Weights of a small GPT-style language model, trained from scratch on English Wikipedia: 4 heads of 32 (2 for keys and values).
Each number is 500 + 40 x the weight over the matrix's rms, rounded and kept within 0 to 999. Layers, rows and columns count from 0. Numbers have three digits each.

# up: layer 13 MLP up, 512x128, rms 0.217, rows 404-428, columns 0-127
# down: layer 13 MLP down (transposed), 512x128, rms 0.236, rows 404-427, columns 0-127
up404:468533480530494569564467436465535458526419596521438469540464499523522436499437539477533478499482517584482532481494458509471479470527553424495526409451528565563538519503464497474451469477469487515565445458503496437551517476462528500621498385531528456461459548453507463550534571461520464446526448463542501496482497523442487466500470486505504483493451519449472539568572455559567495553482
down404:503489516499515490469539527484481451516520428444484497470500525465522514502528512536544535535509464492493454535501543476507509483486488513465499562532414483572516467520507520580538485510536477554492493443509524532547497496443468463415444538523519513511429469587539507393493529493483515501452522513505495577551484512543488470545500474519546481489488478517544509464433567555484530541472
up405:500562511524507548474504566548470612457525517438541467518457497493578522479487483501481519500548492459496420499457450459461508449490453451451462505534383457468541422517471444536495550504477456519513443458447512569471482515483520485492508516523472531509490439499502510455545458503552523497459496429509454582538520552425567495537481500551520509436498507544513533491532438545488494493499
down405:449502530485531510497580515501534459473463455498455530469518514498457466525477553477455499515497546440506556524568489464585470447488497509516480524483432506460464533500475502454449401520526526495517567510496531510478505478510474509515511445567496483471504477495489454498484513497498433496499492505525538481543530462518509558474433537523465469512411515418506518532519503529445504475505
up406:475496473555445508455489488487413541579420546435511503468465450570512461502473464426448504540442639474574472439475529479472504418474447453417527478475409492472479469467473462444555489496458450549639535490465540461508486580490547519498443462469461569472422465475431560475531558567466520526530479480484548526490488429446512583467445546553460540515491516534503474550514485441476500569437
down406:470526455458495483516530532526542454522493530490451566577523499450402487469441483597468520525526501527511459505446573491454499437472419500538487507528471527463519470515511483430485525552500521490554520508441496469574465465553485513526532485509504436571497538467579466446501450473528478485496466586533523482437475457500545465523480533404496529517569517463480514511586485483499489484497
up407:506496506512487511496487506509512516503476504482495495484487495525499495482486497487488499492490502497490508506484504508499489496507504490503497496489505489503491484495497489499511505487513498499501504502498495493510508485500508489505516489495499494505488491498501504488500510496495507481504494501513507507495504500497509522518495512513499493510481487506505493484511490497506494508493
down407:485506482514498484504485501511460498507506489495320503495490510489495514503499481494506508715511486499509481502490545494492488485510506443504498492490503562620495498502492506500504491503505498497492499494502494529499499501495504525490494499494498496516496485497507506496511506510494492498487507486493493488502493518496508494488466503493490449501502499498501506503489501494509505509505
up408:536532505481495535427451507554525546467489491485516484487477523531517474442550527574434498436479435470584492489488491486492429411509489516572494510469427396600526508526495488561528521471514552528564450428531495484498526453510486549521561481486464477503503412522454474554537461532509473508507517486507465496411445598541481515535496551446416488459492485594476490484511540497457496529495
down408:550424529539516553462559469529495525588499527493482493548524464542554453503519524556477517493504538486540471482538539546453463469518528459515574478552476529494453520502474487486586484538479482446477486514503460516516534517522463445468539536523555522466578518539506462483523590528495491483521459463530478509514469411446487497499542521506523568521519496496504536480523525520471466563553
up409:505553607520492504443533407517491524445491482503502521515516544461471534436530497524439510507487502466481445578482495620488477462446513511545476571480508522526478387487557467552510551536464563472550426509392531553502496514511478495577529533465513504506523557472402533458437563548543502500508483451568523523491499501511525537511508519483461520503496468454499510398540518475481533510503
down409:470523499488524494521443512508492485472463514558463484535550472467543494485474520573463485547429574502489457479543497495509480488536402498493474473536492481451502524497478540457481539496506504537538521505488551545505557503522488479481541522475548449488486579472523480481488460525528536524563484450412552459533480465541543504463467470451483431546480533461443488502503511450445434498500
up410:593519483512524547537508482530542464511458489468455457455443454533457485518465488481461526475563562469514574477476436530537447488523453514502457370385441520478577484475471487461456465491536469552450515498452559494487562496427551524530544524457430519519458523448532421516416500492471474539565560468507494526447504484465516538535429540515475482581497539599451481562530519451480415492470
down410:504564520488498487561503533503465518547499496507509548492488516411532503384443449548503500575548522507524600521485528524455544540503496508458474532520440551495446517428504580551416423463440508514438503496512468471491488524480491494495481501522531533479475528530590469513433528483555505481530561538532528461472538485536489471502539504494554475538512523479443592566450479457491468522516
up411:521513583500575536509483526473483487448478560464555515474487495479547547460477515438432584426553556497559512524480510468492501393435468510520513452505463447468547476521537463545504537512459484464498490441518477491451510525522519491532532501578468518505527516439494446479453569512460510524506519506527442488451461507457500494515372555514420436525465467473520526522518542514440438529453
down411:513495508527497458499587509534497515481472507481460464552522498555505468403495454469547459490475484579498437515469541497498510452458469473541538562506499518564500566509480435513613559473550511512484499478466491497512531411528445459462457504500520483503459503502563477466469491518502481562570457525488488510468504519491517497491518530493468510521522551503454480502471518476546474516507
up412:470542514525502489441465453469445503574516549558548470414502511483481489469515481440542471497423539471470493440524477512444475478500465515516512522488585576531564521568511521496500521459481546507587478591497475526490512518566466490565505530545497493495454485498403446496407589501528559502489498523542471484466532506485558474535497569497487527488522463504501433452497434506467499524514
down412:481480505511508526514475511469466499445447470556547488465509571471459510452520351487550496494515477520514502508503494477439563517486464447534496499495527491529513558519544487484484508519462423483496520527480536494551498513474485513551469573532505485518440510515473467467490531566551499469484459558504515485490505521527460434470567493458495512563550538498457513401428535491499439525498
up413:478471540556511474447423462551485532599510448500432436503520551467376455437418531513518527446430520454437523602462490545463481527422413414537436420385501549502578489433454459540595428517599462432549433441594451404548478451506454528538582516508436477569441472558565462534519456469563505518580503528485421575490607501563494461539520612477525493468499473538491394570478438615494513434487
down413:478486534442442449490495488478485521469497435461460437491497538486537498472505557501517503489507492501501471466628488493627512500455454467517501498486569484523515479491455486524577453514493463452422517496620434521518514448559505507473548487546534547540454509423564465479520546498513465524513470400468457465519503475505498477518526501485542506540457541490475536458507468516501504451484
up414:533457483586553440403473486544492446519444573478454535443496509559512495509477544440606518461490540481461527477437507447514493541479562490464484420431554517575519525520482497494513582469493405579484531528520586518550456454524495519527566535500491458462512482472533465523567522494442474493583518528516547543494515506397532492501510492477414392499525565507512499505522502528502510484492
down414:467485442543465477514514462573477468486453498506538463447437536519506517586534512558465463556430487495498505523605552518538527541534453491495507530455491436470515434444476476462547509475532506450500524461439515517458499431503518502488500465499529501542501445479488501516477523475470449533570469503451567523499477493540446482498478542488470452436509459479537532484472507438560494487527
up415:484490533491525542509459438446452495480406530458427436546432471572493492512540507545467546496487554437445460560482452470478505481499488459471473489572440500469522502439576476453460457492523487501435443513410511431478500489501540539623524542501530554490519477480457502427419506498462486442455515510550530490513544496601534457518528500455516456450404477519476512551505455609520471504464
down415:448521459517475473445452455507532506516428470523459494497441562491491488576502443519479482484532469564446475476521505485515515498462518505507500472449492530503443546442521535488518467526572515557491519488495542480493532437476510522526484480498490470463494490495438550478524563502476528408515457529443457511489489433524475483481506496530524524554605521441547464479394484511574452488527
up416:490478478502484472545524499486501450478392520462520467465446451521469470475476483422459513513525493439477440518448460485474492522521569457513451540468505501523443486469458431450519481518493485496495481467423554486488634452454446564486479473477470491533514539506535489498511536495460499478553524404520552504450470476509508508506522502441529465510458474479458487466476497424519510502521
down416:495546484541568477521525504535480536504500492504499521532521510563451530498578464462467451501508512502480528538512519518512469499475454555503585453479572535535498560497480467480495563513483560467575459511498488514514448480539517520480457533494502473435547565489475470520442478509472527435496505454488470546497463546480527526491481451518503544505443517506530515526504549519471504465504
up417:525587508556538589531502550538470513512482577491425542467434501575482509510396482546473479529514481428497554581430602435399526531483541429437419534416468512530551503536441474518557523479484516482516478477474528576575473493498417506455532476475537525555508526529466457500415547472474453511519466527507522542501548536491527449521508540480481372467571512588518452442575487471503475505484
down417:387522439556503468487448447451573470523445486495494490497523525508492468506533474505510497517489571488459434508513462505454483478469477486527522475524454507589509508476525508488490488480534463448471463516536488551444506527513522496522409501497493456490520457487465571439594504507617443527447510456514464419518542495467588486536472461523549495485516467489480548596388520485538410518488
up418:443495532498514523549433546430516527477511482481507502498508487592485430467487540456475467471531492468511429533484522557493492475524435443531451478510413494535574505438453509459579505466501450518484464574405552530529587478543468509441541532507475629493504474535569490522547490434468548496469531512524540509479542520432516497519556494444423519507456519458509469553511520473535499581549
down418:477444464494509511490537447495518508502505501565520538460510492528520518517566643529486504474473501491497529508555431498498430564453486492489474580497422474472447492583512512534506462486487498527508497464474483436530525446478462484570535543428524440515476485426482575472523507512479480496493480466486535555521442453506443534445452521491556483547517521507487534506491474514516494466511
up419:492476490562462501436482594498496452579458531495528470534414520445545468500466481365574418527501526502551489480427444463480479487518502425437422489442436538519502482601496568482515460491538461543463582640531506536568570505518458507495597482449494503485456560504385461521489480469467539488490473510506491469513539516470563537479478649498445611481489489465494500498514525517532496523488
down419:590523575509486532454539500493546471509545478529464530521535515461393538472568434445471502516473548486542464397478450533451574518507426443581522489490490549555471442535478496593481511495460532543508487558597563546434500581545520502455501503512477551525484525507438444587587466515451529494504520469530447554466544504520497486488520502456519452482498485490539564571562502592418487468448
up420:525507479585542465444511503529461507530514487460513482480477489529467547519523444434542574459470486430537493509518470468504442441537518526494482507444458499469490415554539394485591585470487467544528548445471527484568582480493536535506535497511446457480422457565517507559574452538529527541472417486489493578450556465465528561479482575457480465506535494587507560445542517442492444478456
down420:538567432478507436514464491573535538526487551462487484524440499482548523509458494517501497470558455546469491497496479470451480458488497460484537534528502541459469505463443514484545426427567523498522482474497505526512499517527452543507470400485505485482498527520502506487514520451500540458460535470435515515498521509444482455522453434543506578478480495420495479549528470422480530483495
up421:521508511518513471522572549462526510476515536410558499523508504522542468355505500528509485566477483477491493494488487499443473488516533517470478502509463441481454484466546480443537460479557451416473498511474532582501545446526441483467491510507457558477504472537489503528463513543527567497476560552468506487536542448512511508600481510513520540500495466564551445504528557541496454504436
down421:522536525462483443510489444548462500488517487529438508579528502529470500473510436487500541476524472483519533483450531533442488499484483496565496543504429506500518453549495549502434517537563568475494541523503499468483509521527513518402528479472553525513503468550508473432528532546543524504485500524430536493521458514505505465401508514502553447491446501493443517516502547480492503539509
up422:559439486491409482494398456495561557475470523466506438554494512507473502489521420507546427449519551563501488455453542480429459568563438441456528499482496534537550551485527487491532535453532482471470510467514422530441522521455518445548458484477500455485432477524458506503575501570417576467505550491598620513477496499464564499484443496531474428499519493502514452555521484470502425497507
down422:535439506540533493516563501451476523462509530503473506502510519486512373535514512461477501513509486493511565506531578459584519566492543512433469411458543495520502500584518470471481457523473490504503505580498495442468551499521474484557452477483538615505480501456527516455502516512558483539499480459503509529556487487570487555461581476453520433471465452529481532508458479538532425512478
up423:479509521508487537486442543465484531466496509482556492535458520532473463456496473462472503539494471426417445558509518517456523471487507466579390580512477484471472443445526518535455501427469532514498510577388514540499555503439447471491501525393537561492510423531558473522463613449535502510489450565551469546459555549529523484503474541455513518553469532559507468441474549582448553508548
down423:442528487409556448457465565448540465469448516529481509418481558499564532503490497504509532539501541433495534504432506486494502543486497534541528496497499465508534540498458440555535445539473480550491519513549496499523445533518529411542447495508488527508528444449460464484459491510521457489583473541500445475522479402451417458473543528498445481480559474454513530529542441510544501487495
up424:586429484507544491546506425515497602513440561457500394501516561489453478500536482539511494453501521483514525480468521503476478493557530486506538493465531459496521392451507462448499518502495524525421469537455471522499493540569518515484590485453504485496462478438484515481556527488428505484466466497498596537422468438527519517508579534584517492515417581540433427506604423506483495488593
down424:563492537467456489533523482537528553488527574437486463540524562491526457451435479443505515444491524511541561524434452478426503526519510489448497587475463498468564542519464526538521523474500499469417511524484509457527431490550498472530462463516534543549520482573492418488516545566454479542571532569513479492497482466484597450544482471488500454545516498536534489554423523480491521470445
up425:511515534462494543524460495518491563512501497469493470527491473533517524498506498533493475529487492514536512499490556482491496437482543535594541506513483507540446477498544508518464482445484525452560527484511443517506496421472469562492587512455555531535476515506467570494449511622564516513472512550523485435489566525524548453474508547548497545512537447479539473548472512559552463507468
down425:551511509490450475469486512529558509487503505494505488491535494542396489508500528473467552460547515484491468566543543501521500509532460500512553448525504576450481547528510486494514483452530549518489532496449483517555510484520516503470500558543459540505438558498455486473558501488483480504499508483524509566488537519502521511463516466567517460491474490499509503472520451499444461530488
up426:520490519452532549500460549460511524545498539429464441530454461512527499473468508421599518511529566502530431442461497443480499467571496452520428531454528515600556504519505520490493553552550538567556492480520458525485452511557532473507503484480426528524518513577401474473573504431466505527463517506544500517402499520569515551521428513561462412456518531497529522534512509462511492510578
down426:511488568503503460487478475473477533563514540450440441459470477443511522506505503518466498466509463515518519503541509502489503552510523495498459542475583439563520450425505496481479473500514463481492564519512477494489472544509510465506467453552541466477512521569498564469574508498493493486461492561504477488492579498507486509455534457433594487476500554498513498492482516554593491483477
up427:566500467513459518483490522585489529485490479512449525460526559534497378481479526512484472514490472522458547481477561455475470506484476461510454495473505523532512479507429445460572460478589444528471499556485444501493491534439570460461505443444516484501517451442571482438541487536488535405500552447495450461556508522466501483537499527515448484564522502466555428454530468448490455548574
down427:524490522593512476427579501444479450448440530508499508488441537469529473548529551496487533573564477569524495474543523544514543512489528500482491459486438455489479506440540488470535495517551498489503522439452502505461558501522500496550535573511536521482418441454493518521540515528486482520507525457494522514482477501521544508453470444498502488541508460533531496454511534426525455492559
up428:506456502516499560500512547578493529462519485498548470517526469498491552491464455513545521492447510403528565452402548560414476472441504485587477480475550523499488519503457536503578623482536443445479516525530566472482510527491514538556558500517428477454496515483467512552428480561461461476511483529490526531491542534397527614523465523497476473594441521534511462452510554483509528419522